Weights of a small transformer language model.
Size: 15 layers, width 64.
Training: a variant of Adam for these matrices, 120M tokens.
Each number is 200 + 40 x the weight over its row's rms, rounded and kept within 0 to 999. Layers, rows and columns count from 0. The size before them is the row's rms in percent of the matrix's.

# layer 5 attention query, 64x64, rms 0.266, rows 0-50, columns 0-63
080,190,206,242,144,196,228,198,211,126,250,231,160,210,217,182,224,200,132,210,249,302,220,172,264,129,248,264,200,199,223,175,207,123,166,178,150,206,206,246,241,268,200,213,165,192,217,150,183,201,224,150,185,191,220,185,228,184,254,170,99,167,144,179,249
075,226,129,175,148,230,189,221,180,170,183,240,102,189,190,158,194,190,223,171,247,155,184,205,184,140,285,207,220,201,225,128,188,176,184,149,186,217,137,237,211,188,166,195,259,215,273,184,120,144,165,185,158,211,232,244,258,261,217,167,142,151,148,170,198
111,164,226,183,137,205,148,136,211,194,196,139,142,177,253,179,191,234,211,149,219,176,255,178,197,221,147,106,145,206,178,221,144,169,162,153,251,171,215,228,186,200,152,176,201,190,192,203,241,189,208,204,201,209,192,155,301,284,284,188,254,126,191,227,174
073,269,227,184,119,195,173,207,207,112,150,219,141,189,177,212,182,254,194,223,223,184,244,199,202,169,223,84,241,267,232,201,158,174,138,197,172,178,214,227,178,147,193,189,223,177,149,175,222,126,205,139,173,213,273,219,185,281,185,199,158,165,167,167,169
093,176,203,214,211,172,296,192,224,191,214,228,187,184,210,208,182,197,134,181,198,230,210,196,266,164,217,224,237,246,223,273,192,169,286,232,181,160,264,180,281,302,190,212,112,161,177,174,266,193,133,134,166,190,196,170,181,252,169,217,212,172,250,210,183
142,125,277,184,160,162,147,155,223,196,232,214,151,225,231,186,222,207,127,177,252,240,191,227,234,212,147,124,221,173,196,197,167,147,176,130,248,194,171,176,185,168,158,197,98,184,192,226,267,188,193,181,213,215,248,180,248,247,252,158,268,150,170,237,211
113,227,190,183,177,247,193,221,232,188,262,200,221,195,125,222,214,184,229,258,217,170,174,174,181,180,259,310,225,203,218,219,222,210,279,190,159,209,169,203,202,285,200,249,229,164,286,124,180,148,170,269,196,140,216,238,249,221,139,203,197,168,261,237,218
120,157,224,143,103,211,190,140,186,265,215,180,211,185,222,187,208,184,228,151,238,161,206,223,174,296,165,124,156,178,195,146,172,214,134,181,312,177,194,200,177,189,243,212,237,175,225,180,191,147,230,211,226,172,206,180,210,207,316,166,243,180,186,221,205
117,236,148,253,264,228,95,171,128,212,225,211,197,270,217,162,190,199,177,258,221,193,202,169,185,154,143,206,251,124,160,183,232,196,142,208,174,202,217,215,221,165,224,203,224,200,226,230,157,226,194,196,205,145,186,251,227,158,329,163,233,168,168,158,168
117,245,175,189,284,172,220,224,168,138,193,181,181,266,224,230,161,289,208,221,164,274,226,201,204,113,175,223,229,257,173,262,224,203,223,269,170,135,235,198,281,272,183,230,150,224,147,231,212,186,198,175,200,202,191,163,157,169,181,231,179,156,144,192,226
108,248,213,152,168,197,193,212,208,184,120,195,216,319,199,223,220,226,195,140,184,159,112,217,224,198,201,166,130,174,177,196,235,123,200,123,170,190,220,186,283,251,229,227,249,189,219,169,187,193,185,244,192,136,151,203,180,164,231,140,239,265,188,236,190
108,210,212,244,253,194,134,182,163,204,180,116,224,167,263,198,124,198,181,201,248,189,169,151,168,172,183,200,250,225,103,186,155,202,248,121,179,175,212,228,156,115,219,161,201,187,241,246,183,198,183,154,270,238,185,244,275,165,217,143,225,210,181,167,208
092,203,202,171,168,246,170,179,202,185,281,173,249,223,150,278,222,146,165,245,205,231,223,143,169,281,252,280,167,138,259,149,230,218,224,211,210,192,175,244,189,272,178,214,272,218,206,136,184,192,238,194,243,180,171,217,197,176,181,223,234,99,194,190,226
098,166,175,194,285,240,218,169,191,213,225,178,236,270,194,238,294,155,234,228,225,160,290,186,170,256,257,294,241,143,202,198,269,209,217,219,153,165,173,211,236,268,190,250,194,215,253,173,198,250,235,183,174,205,183,241,182,138,146,197,188,196,219,221,187
088,205,277,174,183,227,285,197,251,262,168,151,182,214,226,215,221,211,210,125,181,209,272,138,202,257,239,205,179,176,190,190,208,166,208,200,176,246,282,198,272,238,278,208,277,265,141,171,215,195,163,179,206,126,187,183,206,184,151,227,248,213,157,215,176
104,179,151,271,243,228,195,159,187,210,140,178,175,157,267,162,166,225,158,191,220,179,232,246,196,137,182,176,264,210,120,220,173,139,163,144,201,235,243,176,232,167,275,214,217,234,217,225,224,214,196,156,198,162,218,261,235,186,309,145,242,208,225,152,155
084,160,199,177,100,195,195,154,214,205,235,182,90,188,221,159,183,228,265,196,166,185,194,198,244,187,231,181,215,221,191,229,183,180,137,161,155,200,247,218,166,118,254,214,185,171,273,220,157,125,199,178,191,208,302,255,257,255,222,198,189,256,205,197,207
080,219,151,192,149,244,247,178,176,265,160,223,141,198,218,138,209,217,270,222,195,215,102,155,186,157,224,174,217,181,142,217,194,115,215,175,162,250,204,240,97,172,166,191,185,217,296,195,148,165,183,234,176,220,195,223,202,257,228,232,226,227,187,213,149
092,208,229,229,239,159,163,229,202,137,225,270,196,112,215,190,157,169,151,270,275,167,227,220,134,190,227,227,223,224,244,178,189,220,279,217,210,170,195,151,231,147,238,231,199,194,153,177,268,202,182,211,228,235,279,239,215,156,204,217,112,178,235,144,230
088,183,207,126,135,231,199,218,214,199,147,258,147,224,204,118,195,218,216,201,245,200,166,191,219,218,250,189,213,220,225,224,180,172,222,129,220,186,164,209,154,139,230,245,202,236,281,163,188,131,164,271,192,181,288,261,262,248,202,174,213,160,251,238,255
127,191,169,272,229,127,262,201,173,121,220,217,189,221,169,165,230,169,219,235,204,195,252,217,176,134,231,199,175,177,219,215,187,240,208,244,171,274,210,166,221,218,156,201,181,240,258,186,205,173,191,155,166,325,195,230,160,189,149,244,92,244,168,198,187
125,208,149,241,251,191,237,236,136,169,223,200,204,185,222,227,161,213,193,204,160,202,258,244,174,133,247,245,194,201,254,236,223,189,230,225,147,165,254,169,271,285,163,187,223,232,152,227,157,227,180,187,167,245,217,202,107,126,143,213,155,249,208,132,161
090,193,221,202,210,208,181,236,210,273,204,134,267,142,202,240,197,93,194,219,173,197,220,170,206,285,227,268,200,142,224,156,228,198,204,175,182,286,249,204,202,207,192,152,254,166,167,131,187,235,242,192,254,184,85,234,180,190,210,216,188,245,193,174,195
101,204,201,209,274,209,132,199,153,178,181,187,192,185,216,158,161,231,242,224,208,263,192,260,211,162,200,225,195,189,192,268,290,271,251,269,129,118,171,193,212,239,160,244,169,198,196,278,168,203,248,221,179,285,246,215,155,163,184,204,150,223,192,235,197
102,218,166,179,186,187,140,195,224,265,263,199,208,148,171,228,178,186,131,209,198,161,190,245,156,170,156,195,206,180,285,137,206,256,187,190,300,247,158,235,135,230,159,187,272,221,256,170,234,172,225,235,288,194,158,258,214,232,198,156,228,212,231,219,188
096,193,153,244,277,212,228,175,199,184,194,195,211,305,167,223,212,225,236,209,184,206,249,227,217,211,239,208,273,186,261,266,253,184,158,185,172,152,235,210,253,306,126,218,181,222,243,230,211,199,190,195,146,250,133,133,224,218,187,213,252,229,163,205,251
113,193,240,207,134,246,241,147,181,270,175,216,162,234,234,180,243,211,183,146,175,239,271,173,216,281,175,118,226,172,168,243,180,186,146,237,198,210,267,160,230,139,265,170,213,203,150,237,177,193,226,172,172,135,206,180,218,255,238,235,253,134,164,173,186
105,170,258,149,180,201,269,158,198,176,156,173,159,198,288,138,183,202,276,181,210,91,204,224,185,233,234,214,219,184,139,187,139,146,214,124,193,225,257,199,247,223,207,240,203,184,242,251,258,209,136,210,211,187,222,181,255,179,280,210,209,218,214,187,168
089,169,170,281,295,244,117,216,237,151,231,207,244,175,145,234,224,169,175,199,249,246,230,166,184,157,208,208,241,217,208,246,188,198,175,231,229,185,164,151,162,181,167,196,197,175,200,141,138,163,245,135,220,233,241,230,189,203,124,128,181,231,258,228,260
088,185,234,234,243,171,251,219,242,263,154,176,171,117,234,133,140,240,252,161,132,163,222,195,261,176,225,277,212,214,181,207,208,163,252,118,132,222,231,228,193,176,224,159,207,222,185,245,239,243,166,206,181,240,196,152,262,155,166,246,165,212,229,164,193
099,173,123,253,293,147,91,199,198,173,214,196,223,150,154,198,182,209,164,254,215,209,175,250,218,166,162,223,251,212,279,203,252,237,233,208,221,171,162,194,148,235,131,155,174,187,232,151,240,217,246,227,199,271,184,228,196,172,207,149,165,253,217,196,236
090,177,202,239,163,206,240,250,205,198,170,202,123,173,267,238,162,225,168,292,202,192,197,250,184,125,159,88,197,238,148,167,182,155,183,163,263,238,147,217,179,157,181,221,225,216,154,173,211,209,171,175,209,164,235,187,110,187,221,141,186,229,231,188,141
069,223,191,243,193,154,199,198,250,211,234,219,193,189,123,215,155,192,204,205,156,258,98,201,221,162,266,148,185,141,227,199,245,104,199,175,170,166,209,191,225,211,277,230,178,247,158,226,227,132,142,278,159,201,238,198,212,160,195,271,217,228,213,141,210
097,221,163,197,293,227,197,265,150,237,232,207,239,155,161,164,207,172,174,260,172,216,222,183,203,192,174,217,184,192,109,218,222,198,238,253,153,292,242,219,232,211,210,175,239,202,226,198,220,299,263,244,236,224,173,264,144,188,153,194,147,258,221,187,154
109,192,244,210,154,168,141,109,208,118,215,201,140,239,184,188,162,270,194,124,208,207,192,180,256,260,202,163,227,239,226,226,182,197,161,180,226,169,170,253,193,218,186,216,167,245,188,227,153,136,123,214,215,193,247,164,222,199,201,234,262,135,128,240,259
087,175,94,212,136,148,184,199,244,153,259,216,158,194,177,147,172,201,242,234,205,187,209,209,224,211,165,166,270,300,232,164,188,221,180,244,231,207,233,217,149,211,223,217,111,199,247,158,159,133,196,215,220,158,224,192,230,291,225,203,196,172,132,206,226
112,181,207,237,180,159,198,167,161,139,141,238,207,199,260,182,169,172,167,209,168,211,207,233,195,168,233,146,179,172,190,234,141,110,146,164,215,223,213,213,232,243,187,136,178,205,221,192,286,198,149,154,124,239,297,190,163,148,203,143,179,211,191,143,126
203,226,148,212,227,218,268,260,177,204,167,220,286,137,178,214,188,148,189,233,147,171,276,226,149,185,237,263,170,164,216,267,206,204,235,192,195,241,231,151,190,243,204,229,221,231,161,207,188,246,218,190,183,191,192,244,131,134,146,193,133,255,291,172,176
119,196,195,271,209,170,176,115,146,229,211,201,135,261,222,160,185,219,190,138,220,236,206,203,203,228,141,111,235,196,204,150,193,137,159,195,240,204,198,196,247,160,194,176,167,215,322,204,214,185,184,162,127,224,204,180,240,168,225,140,155,178,119,184,201
096,162,215,174,165,236,279,193,232,128,184,196,242,211,186,249,245,223,191,240,253,141,212,210,224,226,218,266,223,252,246,242,191,240,270,215,205,193,180,181,154,152,252,246,285,215,245,197,185,202,210,156,260,159,253,279,201,168,119,235,150,247,204,205,195
069,139,228,134,126,261,218,183,205,209,182,176,155,211,277,191,207,220,232,90,223,280,223,210,194,205,204,141,183,223,93,204,171,226,159,130,198,151,210,160,178,161,208,154,169,145,264,217,210,163,176,198,164,223,221,164,208,233,259,232,217,187,215,181,177
090,172,197,321,223,170,179,201,161,163,232,222,197,192,202,182,165,162,200,238,147,185,205,178,246,152,144,180,171,159,216,197,230,232,172,299,217,174,194,248,281,255,191,204,179,184,189,167,220,158,242,225,90,124,246,239,174,221,206,203,134,211,237,194,166
108,226,222,97,192,205,181,172,212,237,179,204,216,177,285,219,231,179,233,236,257,236,143,127,237,195,212,166,189,230,123,229,197,146,215,167,179,183,196,273,225,204,173,83,160,156,158,241,230,181,197,206,238,243,202,220,232,280,218,180,248,153,213,241,188
100,194,219,172,242,262,233,209,230,218,182,225,233,186,125,206,237,226,207,233,220,193,213,136,200,231,249,260,247,226,188,235,228,203,274,230,133,149,200,220,240,276,212,178,204,167,266,143,157,180,253,116,170,136,177,144,240,227,160,252,176,250,185,236,253
076,187,252,153,215,268,156,217,225,260,145,227,156,241,220,183,214,250,264,132,179,282,216,178,231,181,225,166,130,243,138,209,141,147,175,199,217,220,218,191,248,197,254,239,209,202,201,143,273,264,142,197,170,242,187,176,178,244,136,174,222,184,179,162,168
078,233,208,283,206,147,163,193,149,182,208,199,210,237,251,225,203,142,128,242,189,133,145,184,207,142,140,195,217,131,242,168,225,196,116,209,225,221,173,253,190,163,183,229,237,252,150,205,206,179,227,237,159,240,255,272,181,183,239,148,197,200,139,206,128
074,237,240,142,230,206,224,244,259,176,185,253,132,166,142,237,262,249,172,185,220,213,216,249,268,285,237,188,167,160,244,210,193,179,200,194,186,179,164,151,223,268,186,259,194,195,152,171,198,206,262,202,197,192,169,137,217,286,167,245,206,170,272,204,259
083,240,199,216,221,238,102,246,174,203,125,215,215,132,161,212,149,200,191,217,244,186,134,196,186,167,197,247,176,157,171,186,228,170,185,171,171,231,181,254,154,235,203,244,265,215,160,207,131,222,160,243,186,185,107,213,282,184,166,164,194,224,119,142,187
084,206,265,259,140,143,175,146,268,169,192,189,174,259,215,262,220,232,197,150,175,195,239,235,233,170,216,206,138,239,230,163,224,202,228,223,263,164,163,210,226,218,148,228,163,214,162,194,170,149,191,126,248,125,218,150,233,222,241,223,266,129,201,153,241
077,224,188,205,220,223,195,190,228,104,205,240,213,233,67,190,146,291,197,164,193,243,147,131,193,255,247,202,217,214,224,219,223,195,180,240,178,206,181,212,234,224,220,188,154,270,261,187,201,164,142,253,183,227,228,154,195,207,133,259,198,181,154,172,240
095,160,299,130,131,203,185,144,168,226,195,144,156,213,300,206,249,212,232,110,187,217,188,228,228,250,179,153,182,162,124,218,183,187,175,146,217,156,236,184,216,172,195,171,237,158,199,268,214,174,211,170,219,213,179,234,211,197,260,207,285,179,236,202,203